Part of a small language model's weights: rotary positions, 137M tokens.
Each number is 200 + 30 x the weight over its row's rms, rounded and kept within 0 to 999. Layers, rows and columns count from 0. The size before them is the row's rms in percent of the matrix's.

# layer 5 attention output, 128x128, rms 0.146, rows 0-54, columns 0-127
095,236,160,135,218,208,173,182,157,128,156,217,240,209,187,175,213,198,218,158,125,182,157,173,194,210,198,171,272,209,189,235,248,216,206,164,211,154,204,215,198,218,251,184,142,159,192,239,171,228,209,201,190,231,171,157,217,189,175,182,177,197,174,187,189,218,206,106,214,215,194,193,191,205,205,218,159,217,240,242,187,179,229,226,148,193,202,196,175,199,147,253,234,177,186,163,211,168,183,231,245,193,194,185,153,168,206,180,197,251,208,203,190,162,177,238,232,207,236,224,211,167,195,175,225,214,221,229,180
098,166,249,190,177,181,203,126,212,196,159,193,220,201,215,212,238,175,210,208,198,222,217,156,177,241,141,230,240,203,216,222,169,168,160,163,208,187,183,183,237,229,273,215,192,222,230,189,198,241,246,182,190,223,195,211,219,184,173,199,220,184,255,180,214,250,172,216,215,210,185,158,196,194,250,175,233,245,242,168,159,147,214,211,229,130,204,232,197,184,220,201,173,246,214,204,210,231,209,219,184,222,241,271,242,180,213,191,197,253,165,133,234,230,211,193,210,133,215,168,241,205,221,201,208,193,206,249,193
093,188,177,217,248,241,221,219,202,252,185,160,180,155,208,203,239,239,248,221,204,210,198,198,227,227,232,179,183,249,248,184,199,205,146,267,160,248,180,218,199,176,244,237,238,184,195,154,233,182,249,223,186,233,186,204,233,198,199,191,183,197,177,245,185,158,234,200,180,239,159,191,182,201,176,246,168,230,178,217,201,204,213,136,202,211,160,226,245,219,232,152,152,186,244,231,152,182,148,205,257,230,186,205,196,197,219,217,171,194,249,231,209,202,242,206,193,159,252,203,146,202,195,221,171,172,176,169,175
104,206,270,183,216,195,211,234,163,235,190,174,195,200,216,164,165,171,201,200,176,166,155,194,204,197,207,236,141,147,200,242,226,197,205,209,188,195,191,223,242,182,225,160,164,184,216,211,226,202,215,209,169,191,235,203,218,237,192,193,239,183,209,143,196,202,202,231,175,184,314,237,207,200,227,136,206,175,200,235,209,217,166,200,210,188,258,150,210,257,291,202,206,183,178,153,168,192,196,206,189,245,163,220,231,180,157,251,251,234,185,164,197,213,215,197,233,173,209,201,210,209,226,219,138,234,213,209,206
103,240,230,197,213,209,181,214,197,244,198,216,244,193,198,252,192,283,194,170,200,193,251,222,207,188,192,273,192,166,184,238,209,262,169,198,232,180,190,193,180,190,208,204,186,188,202,201,181,150,153,220,208,199,155,168,198,202,167,211,193,183,178,205,151,192,205,226,182,217,172,185,183,140,211,185,172,206,217,226,195,220,166,189,226,222,237,180,160,179,168,218,197,249,198,193,232,212,216,205,186,181,284,233,236,193,200,195,145,203,248,201,220,196,276,204,198,224,161,213,98,195,218,127,199,267,207,186,185
091,201,202,225,249,182,171,147,160,199,241,206,180,272,186,239,226,187,219,211,228,238,200,251,215,202,256,177,227,175,213,216,234,160,190,162,223,165,191,238,221,220,246,196,156,163,109,192,187,201,190,200,204,166,206,206,199,186,229,215,253,156,255,190,156,172,189,184,161,196,233,220,201,210,235,204,199,235,237,177,171,191,216,150,213,244,209,222,159,184,226,220,228,196,160,192,187,204,231,193,232,207,153,139,183,173,225,247,170,172,203,248,187,136,192,246,206,224,194,189,171,232,232,238,174,193,167,193,232
095,222,218,214,186,211,205,209,288,171,246,237,247,208,216,212,211,232,239,140,266,190,241,253,159,160,160,181,214,164,196,247,211,197,220,146,212,232,159,190,188,246,167,186,186,219,195,158,233,186,202,217,192,164,241,184,149,206,215,196,170,233,199,169,243,195,145,170,197,168,224,210,192,207,219,173,205,167,198,211,152,202,229,262,162,192,189,214,137,184,207,217,243,208,219,201,226,160,202,153,213,223,219,211,209,172,211,179,206,153,173,200,239,209,180,214,215,167,135,227,184,199,211,219,224,176,136,194,244
100,222,210,187,153,227,245,256,207,185,202,189,238,124,209,228,205,202,169,191,171,235,197,200,245,157,220,219,180,163,255,151,235,186,182,174,153,226,225,200,181,202,186,186,163,218,208,195,190,206,266,163,160,170,207,174,214,230,187,208,223,181,170,168,218,202,198,214,166,166,180,198,176,199,157,214,181,179,239,191,138,210,210,212,232,205,217,190,172,196,153,249,168,214,200,204,203,203,202,170,197,227,274,241,215,268,198,212,207,214,189,294,227,195,268,132,230,210,223,194,238,167,202,245,178,226,213,212,192
102,213,212,170,144,190,204,217,153,235,210,196,224,174,187,247,122,223,228,217,240,251,195,216,200,177,211,229,195,208,262,212,225,166,214,189,186,184,175,141,220,224,218,201,194,199,190,206,186,197,195,187,193,223,241,190,160,188,230,204,194,172,234,140,192,194,224,227,239,186,164,207,215,217,171,114,207,201,174,197,171,187,176,242,248,210,171,205,197,167,194,191,206,224,195,189,158,218,193,159,200,206,245,184,204,223,223,187,195,230,193,261,151,115,183,168,208,207,147,228,233,163,227,146,189,229,226,105,182
097,171,153,156,225,210,139,161,216,199,249,178,189,190,242,217,197,226,164,189,171,116,232,191,177,157,192,148,185,151,171,196,183,189,236,210,205,159,267,230,170,216,246,198,194,186,195,212,160,199,205,213,173,190,213,238,165,221,230,210,223,194,182,194,209,175,172,249,159,219,203,203,188,211,168,222,247,171,157,250,173,195,230,238,199,240,220,247,184,161,182,144,185,200,214,238,209,210,165,157,219,193,174,258,166,247,182,188,204,208,240,200,198,189,203,160,246,207,172,194,184,266,239,212,207,184,202,221,135
083,212,222,235,209,157,232,187,193,207,194,206,189,216,221,190,153,242,246,211,195,159,227,155,260,166,180,235,204,174,194,205,196,196,188,215,177,198,185,201,248,277,147,264,233,190,195,214,231,183,206,179,200,197,121,206,204,212,178,164,245,199,212,189,230,219,202,192,158,127,212,230,160,192,170,200,215,216,171,211,185,213,245,181,179,235,172,157,185,181,207,196,163,198,204,237,184,187,218,159,229,236,224,230,205,193,143,264,228,178,177,205,227,247,241,151,262,188,236,218,211,192,164,259,166,211,252,212,178
106,207,176,149,198,183,184,164,201,146,226,200,231,257,168,221,173,147,215,212,199,216,169,203,160,182,237,153,209,246,205,161,181,200,221,184,232,194,193,220,184,245,175,185,222,223,211,144,195,217,191,192,197,171,204,194,170,198,136,189,216,155,145,171,243,187,215,219,204,169,179,214,191,225,231,228,251,236,211,223,221,253,182,256,242,224,217,198,172,228,165,175,239,173,183,157,236,179,201,236,171,179,173,204,203,153,193,217,123,206,240,214,206,146,175,258,213,205,142,267,188,205,167,237,167,218,187,167,213
110,166,172,151,241,195,189,213,153,214,186,192,263,198,243,237,213,216,192,179,195,190,235,195,182,243,142,156,155,206,186,199,147,201,200,200,201,206,217,196,208,206,192,232,197,172,198,205,187,249,235,209,203,204,222,233,144,216,232,204,220,207,216,200,181,189,203,221,138,196,197,135,203,253,189,182,221,196,186,182,210,128,204,171,186,211,219,188,231,161,204,180,141,220,250,225,174,185,215,191,212,159,157,228,166,240,240,172,162,207,224,199,215,295,228,241,161,193,230,99,181,184,180,229,235,189,222,201,208
100,199,214,190,218,165,177,225,270,139,186,177,179,241,146,240,234,163,163,165,234,218,221,164,215,243,168,156,213,202,167,223,218,222,204,246,207,204,216,191,194,207,184,181,258,237,208,196,194,235,173,193,201,163,190,291,204,192,221,214,161,232,185,199,193,209,209,224,210,188,186,179,211,192,219,189,254,202,202,180,198,151,216,190,169,182,152,215,184,200,202,188,183,184,180,254,181,153,158,204,197,233,230,205,178,214,226,189,115,238,162,191,278,264,167,185,170,193,196,226,170,174,236,236,213,193,153,189,246
108,213,213,180,222,216,193,184,168,222,186,200,168,199,142,187,175,193,155,180,153,177,275,225,247,142,177,175,184,228,150,236,213,184,187,218,168,201,179,155,194,187,212,269,193,214,241,184,193,206,235,206,204,169,190,297,227,194,180,202,210,230,242,173,200,217,189,167,189,196,225,236,224,215,225,249,218,167,211,148,200,185,191,186,184,212,209,197,260,233,186,187,207,226,204,190,223,225,172,164,208,189,192,156,242,219,249,226,184,196,252,161,164,209,177,208,215,209,256,199,201,194,211,193,139,127,282,211,199
101,172,198,192,185,182,177,190,184,175,231,217,198,231,210,197,237,214,190,205,180,213,226,203,186,240,185,159,195,176,201,171,198,224,196,197,192,201,209,267,249,217,185,132,153,180,219,189,238,118,178,220,206,219,187,175,207,215,198,234,173,202,184,256,162,224,275,253,195,224,175,229,195,214,182,214,232,243,221,246,238,217,164,226,209,174,197,194,213,223,189,196,185,227,165,233,200,164,167,205,194,215,116,198,222,208,216,145,272,230,203,148,166,166,200,201,192,240,218,152,177,212,215,203,207,131,205,125,153
092,180,246,213,198,195,195,131,228,153,135,182,125,224,170,208,184,239,184,183,177,208,190,183,201,207,201,200,184,235,161,217,233,211,145,200,204,155,203,226,208,214,240,232,236,178,224,196,243,170,200,230,219,216,190,209,241,182,161,232,223,221,213,218,148,204,158,249,190,252,207,198,247,239,237,175,215,192,218,170,240,270,273,168,179,163,216,173,194,205,162,194,173,201,171,187,203,202,209,196,188,232,231,215,157,216,201,162,219,212,211,159,212,184,202,161,227,192,168,174,144,164,144,264,223,160,176,207,175
094,262,189,222,190,167,190,188,196,178,171,176,216,216,206,169,210,261,217,142,200,200,227,185,163,177,241,209,191,225,149,209,175,178,227,226,180,261,187,209,170,188,202,222,169,145,191,226,201,241,232,202,204,165,168,147,186,157,226,221,210,255,221,233,227,225,197,166,199,201,259,216,206,181,250,148,195,167,184,213,210,209,193,178,152,161,226,192,224,164,266,223,173,159,188,227,260,217,193,233,239,212,213,222,255,219,150,197,198,265,201,195,187,216,203,210,221,207,260,158,231,262,230,252,228,204,203,213,203
096,225,101,227,164,248,206,224,221,201,257,184,252,190,197,180,204,179,200,235,120,186,172,207,217,197,245,184,177,198,231,166,232,160,276,199,179,233,186,226,201,225,187,169,219,249,208,204,195,211,225,167,255,243,178,213,189,199,183,174,223,198,210,214,252,254,222,251,188,176,193,243,174,231,212,174,140,230,228,244,209,199,174,186,219,200,203,161,164,199,181,218,236,149,231,222,159,153,181,254,227,208,162,182,215,198,200,179,227,179,148,187,238,190,181,177,188,205,205,222,226,237,208,238,208,232,209,185,189
093,216,193,196,191,156,188,204,242,185,205,218,207,185,173,215,190,158,140,224,206,192,178,198,161,231,191,169,167,219,155,206,183,178,151,184,159,220,195,164,189,203,173,247,181,172,233,214,219,170,188,200,161,233,210,219,220,158,257,224,252,194,185,143,220,268,234,220,238,178,122,176,180,197,224,245,202,210,176,190,202,283,211,241,219,123,212,196,205,164,181,183,199,221,209,208,217,193,217,143,209,224,162,160,203,208,220,193,162,144,204,212,203,177,228,196,150,208,154,247,186,235,145,171,185,240,200,166,224
107,171,194,208,197,220,229,144,210,137,251,189,219,142,225,175,182,228,182,183,237,201,191,194,188,185,197,168,185,170,203,229,225,186,198,200,173,213,192,218,160,245,149,211,176,214,225,210,191,205,143,193,204,201,226,168,185,214,225,229,180,173,224,169,240,153,225,212,239,179,213,153,188,201,203,193,179,248,208,183,209,187,250,188,190,227,223,212,235,222,222,224,236,162,210,199,262,218,196,189,169,184,239,136,102,212,148,108,196,202,189,209,263,165,179,211,145,171,173,158,229,192,185,217,232,197,187,160,230
103,204,200,136,196,166,237,215,217,163,111,194,216,183,172,200,142,237,176,184,204,223,186,191,225,201,270,199,148,191,247,177,215,165,212,177,158,214,177,232,185,218,162,187,190,258,180,173,180,204,191,187,173,209,187,221,201,217,238,206,226,200,202,190,213,294,244,165,220,223,222,207,157,205,208,194,156,235,214,191,177,236,196,192,245,230,160,172,252,182,204,192,199,174,210,201,191,217,187,223,127,210,205,268,192,197,197,207,222,224,235,208,136,262,151,213,145,227,198,233,218,229,213,185,171,191,231,206,214
095,210,162,223,228,199,205,177,156,190,154,157,182,185,174,226,153,189,202,243,235,163,230,196,229,187,148,161,180,139,201,205,172,171,174,248,199,182,215,189,176,172,168,231,161,203,176,185,189,175,195,187,194,186,217,210,236,161,231,206,195,196,204,210,196,185,211,205,220,230,203,214,246,194,208,256,142,215,199,218,163,188,218,162,203,196,165,135,228,196,243,201,233,156,179,223,230,220,210,180,199,142,178,194,220,179,108,138,261,162,190,175,233,181,196,207,159,242,215,136,207,179,174,177,182,195,123,243,186
097,214,160,212,254,182,146,257,226,236,177,213,214,246,194,205,212,201,172,185,242,204,235,171,228,244,160,234,194,219,195,228,229,211,239,217,158,221,214,157,179,177,173,212,183,206,196,202,211,172,184,188,167,184,235,203,210,212,208,243,161,201,197,187,139,208,146,253,204,202,194,209,158,281,233,168,196,242,206,176,201,226,187,184,240,193,171,244,185,209,154,210,172,196,229,179,206,160,206,272,195,212,214,195,223,213,147,216,248,220,189,173,201,153,284,196,168,257,177,245,179,186,240,146,185,182,189,230,214
106,218,151,267,191,172,181,184,204,140,205,154,189,233,227,228,233,230,203,214,193,252,228,200,205,159,164,148,196,196,226,203,176,204,195,172,198,284,211,200,182,169,192,195,203,202,182,220,265,190,163,232,200,172,179,239,265,213,192,288,223,200,196,225,191,213,206,189,198,190,211,189,219,194,190,228,196,158,156,156,215,228,199,162,183,182,187,204,197,167,222,214,218,188,238,205,183,269,233,178,155,199,203,184,136,188,248,212,199,165,211,174,234,183,152,201,229,233,242,246,157,243,247,235,248,189,205,213,176
090,192,141,202,172,213,219,162,231,251,144,207,225,181,199,188,196,204,229,226,250,169,258,173,124,184,192,239,154,182,198,223,179,167,204,224,224,172,230,208,185,222,196,164,207,242,221,172,159,179,199,227,229,187,192,181,238,201,194,189,230,204,187,225,212,220,184,145,211,226,254,244,197,193,142,178,207,162,156,163,190,225,173,218,252,178,238,216,186,178,252,245,177,177,167,184,226,182,211,179,252,148,205,216,155,215,144,174,192,239,153,229,145,217,178,165,183,198,202,192,241,186,205,221,214,231,226,233,146
104,204,211,232,208,273,252,192,228,192,203,164,238,244,192,203,211,166,184,211,187,225,204,182,231,246,182,184,216,183,214,191,219,177,193,244,168,210,209,217,181,158,206,214,181,199,230,222,228,200,172,161,248,153,231,139,212,202,226,222,202,178,182,217,188,225,190,166,255,236,160,186,185,198,200,167,186,207,229,168,257,190,143,174,200,256,179,161,226,183,186,232,170,234,187,200,235,218,179,175,165,248,239,165,196,267,178,237,164,209,156,206,196,277,270,228,219,175,227,163,197,239,190,213,193,173,203,174,133
113,162,233,275,241,135,222,154,190,228,200,193,135,199,169,229,194,217,209,211,222,169,212,203,201,213,127,235,209,203,172,185,199,220,175,202,174,180,224,241,224,210,210,166,236,196,195,239,169,234,115,239,162,187,238,142,154,200,200,174,167,181,152,254,186,201,190,167,202,163,215,209,192,190,205,200,192,198,197,120,199,214,241,195,173,263,220,175,219,213,197,191,183,210,184,161,242,208,216,196,178,175,177,187,179,221,188,163,167,207,205,212,176,240,233,216,220,192,163,135,200,196,203,193,233,193,166,276,198
103,209,221,197,179,207,177,251,205,208,225,199,172,270,207,173,194,210,241,211,172,235,196,239,196,204,233,193,213,205,236,206,210,203,249,146,174,210,245,165,166,183,198,235,226,248,272,148,157,210,204,194,210,224,191,236,204,224,213,219,173,200,191,227,178,187,166,232,180,208,199,172,206,226,187,226,232,259,213,204,154,159,229,189,146,204,160,188,206,147,224,193,177,186,222,147,205,189,184,240,185,192,204,131,157,140,229,155,226,196,263,240,167,219,213,223,187,184,134,139,212,234,198,154,195,185,185,185,245
092,224,201,233,227,213,219,196,155,178,194,206,234,196,189,231,184,188,186,193,286,269,170,167,251,214,208,165,217,160,177,177,188,231,249,208,180,193,237,221,253,204,156,231,187,207,189,285,185,227,184,234,161,173,200,165,201,181,152,202,233,169,191,154,175,208,217,142,254,155,223,197,219,159,164,207,174,223,185,185,184,192,149,224,192,172,226,229,143,182,231,184,213,226,200,172,174,180,218,226,242,217,202,179,205,199,267,232,200,194,211,214,219,236,245,209,160,188,170,236,172,136,174,174,218,208,196,166,178
108,213,193,190,259,230,222,233,206,215,219,199,199,181,216,172,220,189,236,222,207,228,172,172,190,166,182,168,206,224,216,96,221,208,209,219,253,224,206,205,196,178,211,154,179,185,221,183,201,205,181,227,197,211,187,214,119,153,159,231,210,201,198,193,203,150,165,178,152,197,192,236,183,203,206,277,235,188,201,257,237,158,213,203,234,199,263,142,231,245,180,154,202,156,180,260,171,203,219,164,206,203,214,235,239,151,219,175,181,209,216,171,208,238,229,183,219,221,188,249,182,202,200,228,224,234,241,241,160
092,218,134,194,178,195,157,145,173,189,168,168,149,230,190,145,166,247,207,224,167,216,226,137,229,180,197,222,274,252,145,189,133,152,216,177,208,212,213,212,198,242,249,249,238,147,203,176,208,206,240,194,182,240,126,207,198,168,139,184,167,220,208,226,170,187,249,226,212,201,201,176,180,219,207,196,210,165,178,150,174,190,194,163,173,199,205,206,228,162,183,217,176,195,172,184,201,219,222,198,214,245,239,185,183,182,235,180,212,204,191,219,201,173,214,210,168,214,218,221,188,164,171,144,212,246,210,174,197
090,162,217,222,193,223,146,181,152,210,189,204,183,216,201,142,205,237,181,232,192,196,194,172,209,228,208,238,154,220,169,191,203,192,206,164,193,168,160,192,164,251,204,199,171,149,205,185,204,170,207,244,245,199,199,191,214,222,188,186,224,191,258,155,189,284,242,181,170,196,188,180,183,195,222,183,160,236,174,227,214,198,204,211,240,164,178,183,235,207,212,214,201,202,217,212,194,289,217,241,140,209,218,203,232,153,178,234,229,194,228,247,116,202,259,186,208,245,198,255,186,181,208,179,124,237,187,199,209
097,242,181,226,187,211,210,219,226,227,205,165,212,270,171,255,181,222,159,143,164,169,183,198,160,214,222,195,188,222,190,197,189,171,195,181,183,192,200,176,171,213,173,229,228,238,214,175,218,221,225,246,185,223,212,163,243,269,172,168,225,185,189,171,192,211,212,239,163,193,203,179,236,182,246,194,189,253,165,188,212,188,199,191,244,208,228,207,215,165,225,292,257,215,176,173,170,158,254,237,261,197,217,249,211,195,201,237,178,196,174,188,142,142,210,148,173,147,233,171,180,191,191,212,233,215,178,197,226
100,194,202,189,206,150,223,182,233,250,229,166,202,213,185,191,182,136,149,148,211,191,173,181,225,193,177,223,219,209,278,213,176,237,130,220,191,222,206,162,225,208,250,195,151,202,213,217,234,229,197,220,191,205,209,195,149,207,213,188,179,202,190,177,188,158,177,244,149,223,203,147,195,157,192,175,237,187,213,177,248,251,188,236,216,220,240,229,180,284,168,142,193,190,233,238,202,188,203,174,153,142,173,180,247,216,184,205,183,136,198,176,193,191,170,179,249,188,187,201,247,238,200,195,204,193,216,193,239
089,246,203,222,225,261,208,182,202,216,195,205,222,188,214,251,164,236,165,210,183,178,171,190,148,185,124,197,237,163,165,230,195,237,165,245,231,213,187,205,211,186,118,179,192,132,167,252,197,186,234,184,199,150,166,172,190,217,221,231,229,229,136,188,208,220,173,201,179,134,222,170,206,219,187,234,262,190,234,232,239,194,208,249,222,181,258,207,168,221,189,193,157,218,244,216,212,234,167,146,228,159,154,196,202,194,221,202,178,208,208,185,184,181,184,209,152,174,203,239,188,189,194,183,199,211,213,181,156
100,187,155,151,171,253,242,179,236,230,156,284,180,193,185,217,188,213,166,218,202,236,173,228,224,173,158,197,228,222,216,221,153,214,214,197,230,220,251,195,178,175,162,211,196,195,200,185,171,164,231,209,228,199,212,218,182,254,245,232,175,219,207,197,211,206,208,158,253,228,179,202,249,207,141,214,182,195,221,193,194,214,140,239,206,169,218,197,227,195,145,180,204,190,235,219,189,186,156,186,210,170,244,170,149,206,150,252,219,182,246,169,193,220,210,194,237,229,146,221,236,167,217,265,221,195,135,212,183
103,217,228,216,172,213,219,159,228,249,209,143,182,128,243,242,181,177,179,189,194,193,159,219,233,147,230,226,142,245,199,227,170,188,152,238,191,186,229,218,183,208,189,198,199,228,193,197,226,214,188,183,237,221,208,164,208,203,257,177,195,155,194,208,208,218,178,216,173,217,181,204,212,216,144,175,179,210,173,228,170,193,169,165,219,173,194,189,176,237,217,215,240,181,232,156,244,217,182,194,187,250,175,210,187,188,252,231,205,209,143,191,284,198,144,162,210,208,206,207,122,209,279,197,155,216,214,175,172
102,156,197,241,275,233,153,190,204,211,170,188,214,216,188,201,198,184,187,191,247,209,180,199,219,253,191,225,141,218,107,227,185,193,220,195,202,185,220,227,180,226,231,179,191,170,194,268,206,241,212,189,186,229,179,173,239,237,208,177,195,192,223,153,209,198,162,223,148,130,205,161,203,207,190,219,197,191,213,204,202,178,222,208,236,209,238,191,153,245,185,209,183,256,208,171,215,169,185,169,259,202,166,222,215,211,147,268,189,194,215,219,184,189,183,240,191,220,142,272,210,233,169,222,199,140,184,187,230
107,193,195,175,231,256,252,171,201,184,178,205,177,176,196,154,211,245,210,212,208,201,210,206,211,240,206,261,259,195,221,190,220,178,167,202,211,180,162,211,247,231,239,221,274,199,167,189,193,206,249,234,224,230,237,234,209,190,216,208,206,222,183,205,210,175,173,163,167,228,163,163,202,215,218,206,194,200,223,174,184,193,234,199,209,185,138,239,220,203,185,169,240,226,194,225,138,226,194,263,228,230,157,295,198,159,188,139,241,190,186,260,217,161,210,150,231,159,205,176,234,205,164,187,189,178,207,222,165
096,196,167,255,160,179,189,198,183,214,228,235,185,214,171,243,195,190,246,163,173,163,212,157,220,170,213,215,193,203,196,192,238,202,182,214,197,189,185,184,227,228,227,199,217,252,208,212,183,237,196,239,210,287,240,235,192,147,170,209,192,153,176,122,184,136,225,162,152,169,182,219,195,228,215,154,225,214,222,270,208,185,179,206,221,199,138,235,214,248,203,162,196,207,220,162,215,138,214,206,243,201,187,210,217,266,171,221,188,206,220,210,215,230,173,204,163,185,280,205,193,201,202,189,222,229,220,154,177
109,225,186,207,169,213,204,202,176,195,274,202,200,261,219,212,223,159,220,215,196,207,233,207,162,133,197,212,230,152,252,261,210,226,165,156,256,230,202,190,227,181,240,137,195,236,175,201,151,244,241,197,206,182,165,222,167,205,214,251,180,212,192,215,172,241,192,243,191,191,211,172,268,186,193,189,219,203,196,211,263,241,209,179,228,191,237,216,145,227,214,269,218,182,194,241,206,200,165,177,202,197,171,212,230,209,226,214,160,251,220,188,210,260,167,217,170,234,229,232,223,179,207,184,226,230,225,232,208
098,148,253,176,202,207,196,228,226,181,172,181,191,173,210,194,195,260,232,212,222,204,224,173,156,260,217,228,170,215,247,222,205,268,214,216,214,158,201,137,175,178,229,211,197,212,234,239,196,198,204,169,234,141,213,257,208,169,183,203,248,205,207,197,178,212,221,219,195,155,240,158,230,185,192,199,180,181,156,247,168,194,170,199,235,196,200,183,212,189,256,206,200,242,196,149,170,171,180,220,220,217,146,231,197,193,166,170,156,182,231,182,211,165,248,175,221,253,142,186,280,227,176,206,207,259,201,205,194
096,185,183,174,175,194,200,211,200,177,166,209,153,196,244,175,206,175,295,145,235,199,202,226,204,241,172,198,136,182,248,159,176,171,241,161,185,218,210,198,213,174,180,192,192,242,200,196,191,199,265,178,209,193,208,229,215,224,155,191,235,185,232,215,205,178,192,196,207,173,166,241,195,147,158,189,222,187,239,231,240,231,172,221,149,179,215,214,169,186,160,185,145,227,175,204,221,169,180,163,181,131,195,211,199,246,242,246,177,155,212,186,251,195,196,173,230,190,233,248,206,183,188,189,200,155,125,216,172
089,216,176,181,149,190,211,196,200,173,209,234,169,201,130,226,168,158,153,258,216,191,184,178,182,213,202,182,198,219,210,236,225,223,222,199,180,211,201,130,187,201,189,161,165,169,158,178,209,227,200,204,157,186,217,182,171,183,141,193,191,244,166,173,155,211,199,187,218,202,192,181,213,177,206,216,235,204,170,134,286,181,255,153,154,197,188,206,204,178,204,222,207,182,176,205,158,205,165,175,149,165,179,235,230,191,246,183,200,225,143,204,182,234,149,213,203,194,254,224,212,157,224,134,259,149,193,206,185
100,218,188,205,160,241,275,149,251,255,237,248,208,207,202,149,209,182,226,208,225,222,155,192,229,174,179,257,200,226,149,183,189,164,211,194,248,223,228,245,231,175,230,196,172,202,236,212,193,228,167,234,206,199,224,226,200,214,196,194,213,211,150,169,189,195,171,224,214,292,181,192,179,186,198,209,191,200,231,199,197,157,164,179,248,216,163,176,178,206,193,241,191,205,179,266,217,223,205,181,149,169,228,207,185,172,204,170,252,217,204,165,191,220,186,207,173,136,248,222,246,201,175,222,258,205,247,184,171
099,154,213,194,203,222,206,215,219,172,251,210,154,199,200,148,197,149,226,216,202,169,192,309,238,238,214,165,224,170,199,177,206,269,226,197,160,183,212,197,194,196,161,213,185,208,211,219,236,175,208,152,214,205,208,195,192,213,184,201,182,235,195,202,205,183,173,244,189,216,202,169,192,202,179,211,258,179,226,204,185,219,211,183,154,174,240,230,255,240,194,191,174,196,172,205,204,213,178,153,215,237,228,225,212,201,198,158,220,239,215,205,269,185,229,144,186,167,184,234,207,140,173,254,206,209,111,209,130
097,220,203,189,211,163,142,205,207,229,190,208,217,183,193,190,221,200,198,202,201,215,223,205,196,122,227,198,187,183,175,179,226,218,251,238,207,246,226,136,182,230,198,231,226,222,202,212,169,206,171,156,219,147,209,179,225,221,224,196,196,233,179,204,167,192,170,230,224,193,212,211,166,247,206,173,172,182,217,186,148,172,160,201,227,152,194,191,221,215,180,241,220,247,246,253,172,218,163,147,191,206,184,176,278,190,209,222,247,250,191,245,244,209,202,282,171,185,173,137,186,161,203,190,237,253,152,187,164
091,145,183,219,230,195,212,199,203,166,140,218,219,178,196,204,196,229,196,232,146,199,253,174,165,198,160,170,250,227,166,232,199,225,221,249,172,245,189,255,196,216,173,186,185,193,222,235,222,180,180,209,200,196,163,161,175,203,224,263,218,203,189,183,202,242,180,224,221,225,217,196,200,219,210,122,189,194,205,206,243,192,204,234,257,203,195,168,210,175,168,203,207,160,209,130,200,127,159,203,184,202,210,177,234,199,229,244,226,230,238,183,215,212,209,189,233,186,200,188,262,227,123,259,225,235,216,199,266
110,180,212,222,193,148,261,193,211,239,212,185,179,250,234,208,263,218,223,187,213,177,166,193,209,207,248,199,184,206,195,155,106,203,174,152,174,145,175,244,206,209,169,191,223,194,190,235,197,161,223,207,172,200,215,200,207,217,165,186,206,156,236,262,229,179,233,212,175,216,221,209,226,179,176,188,187,197,159,189,165,210,195,226,137,178,218,209,150,227,169,199,190,172,188,189,228,165,222,202,219,217,187,200,142,198,222,198,234,223,197,117,266,176,243,216,258,191,244,198,245,188,208,200,252,226,235,167,226
101,218,221,256,216,191,200,190,175,198,175,161,183,209,201,156,218,189,190,266,245,222,207,213,203,165,161,225,174,198,200,167,241,240,209,208,229,211,212,193,269,243,217,179,180,233,213,221,202,199,194,171,212,221,221,196,167,229,183,234,213,249,250,200,188,180,167,219,189,159,224,172,207,243,228,206,166,211,188,174,219,208,173,132,197,97,203,238,205,188,142,153,205,188,175,172,222,212,181,263,201,241,198,215,206,161,208,178,208,192,282,137,139,203,183,183,161,244,233,196,196,185,201,199,233,225,150,212,218
151,242,207,235,175,207,206,244,152,221,251,150,156,173,221,189,196,228,187,203,184,185,185,201,236,221,194,169,253,202,225,215,207,232,173,207,240,163,170,237,202,173,137,158,268,162,204,190,198,213,186,177,159,213,259,243,203,245,195,138,248,155,172,220,214,248,183,166,228,174,223,221,227,173,165,218,172,224,224,209,226,150,205,207,161,228,241,191,181,233,224,145,161,216,161,197,160,235,183,192,222,226,234,198,190,174,179,201,179,153,205,220,177,170,212,247,207,167,180,198,188,252,223,162,215,212,156,160,218
099,242,228,182,185,221,171,167,208,200,158,193,220,197,250,214,211,197,202,194,190,148,176,214,237,189,216,166,214,225,206,199,219,235,198,219,160,222,111,214,242,247,207,222,239,182,190,196,242,188,209,250,180,183,213,216,178,252,226,154,210,180,167,189,200,234,234,236,231,232,212,220,186,173,186,221,174,197,209,151,188,255,226,203,197,176,190,166,201,200,156,210,228,244,148,188,185,283,232,223,254,162,197,201,182,219,198,253,204,284,148,239,202,184,168,190,159,226,184,180,220,195,198,224,281,204,173,189,220
087,192,165,150,183,223,213,150,168,216,143,238,218,190,221,162,189,241,160,154,215,218,258,162,192,186,199,174,201,208,226,253,240,219,255,183,193,221,230,214,206,176,230,172,213,226,211,169,190,221,180,242,196,207,171,250,199,187,182,233,130,177,204,213,175,178,220,187,198,188,142,210,193,164,194,186,200,252,198,235,187,234,196,223,193,186,174,212,217,235,171,177,248,217,185,233,166,179,242,227,196,270,257,202,260,200,181,191,170,225,226,196,249,249,208,162,216,173,198,164,119,152,174,164,199,164,212,186,202
088,208,138,207,222,198,196,201,161,218,204,221,141,211,164,239,192,207,191,214,245,185,146,211,229,192,149,136,205,147,166,203,232,174,183,220,226,218,249,236,197,184,197,176,155,185,178,208,195,211,218,154,215,210,208,220,149,233,214,240,188,193,214,173,241,229,212,219,211,193,226,218,254,151,181,220,223,222,283,196,206,200,186,179,215,166,152,192,194,147,226,259,229,225,218,202,173,243,226,247,184,149,231,197,191,161,213,202,220,174,219,169,223,243,131,243,199,261,151,192,181,236,200,181,189,222,182,213,170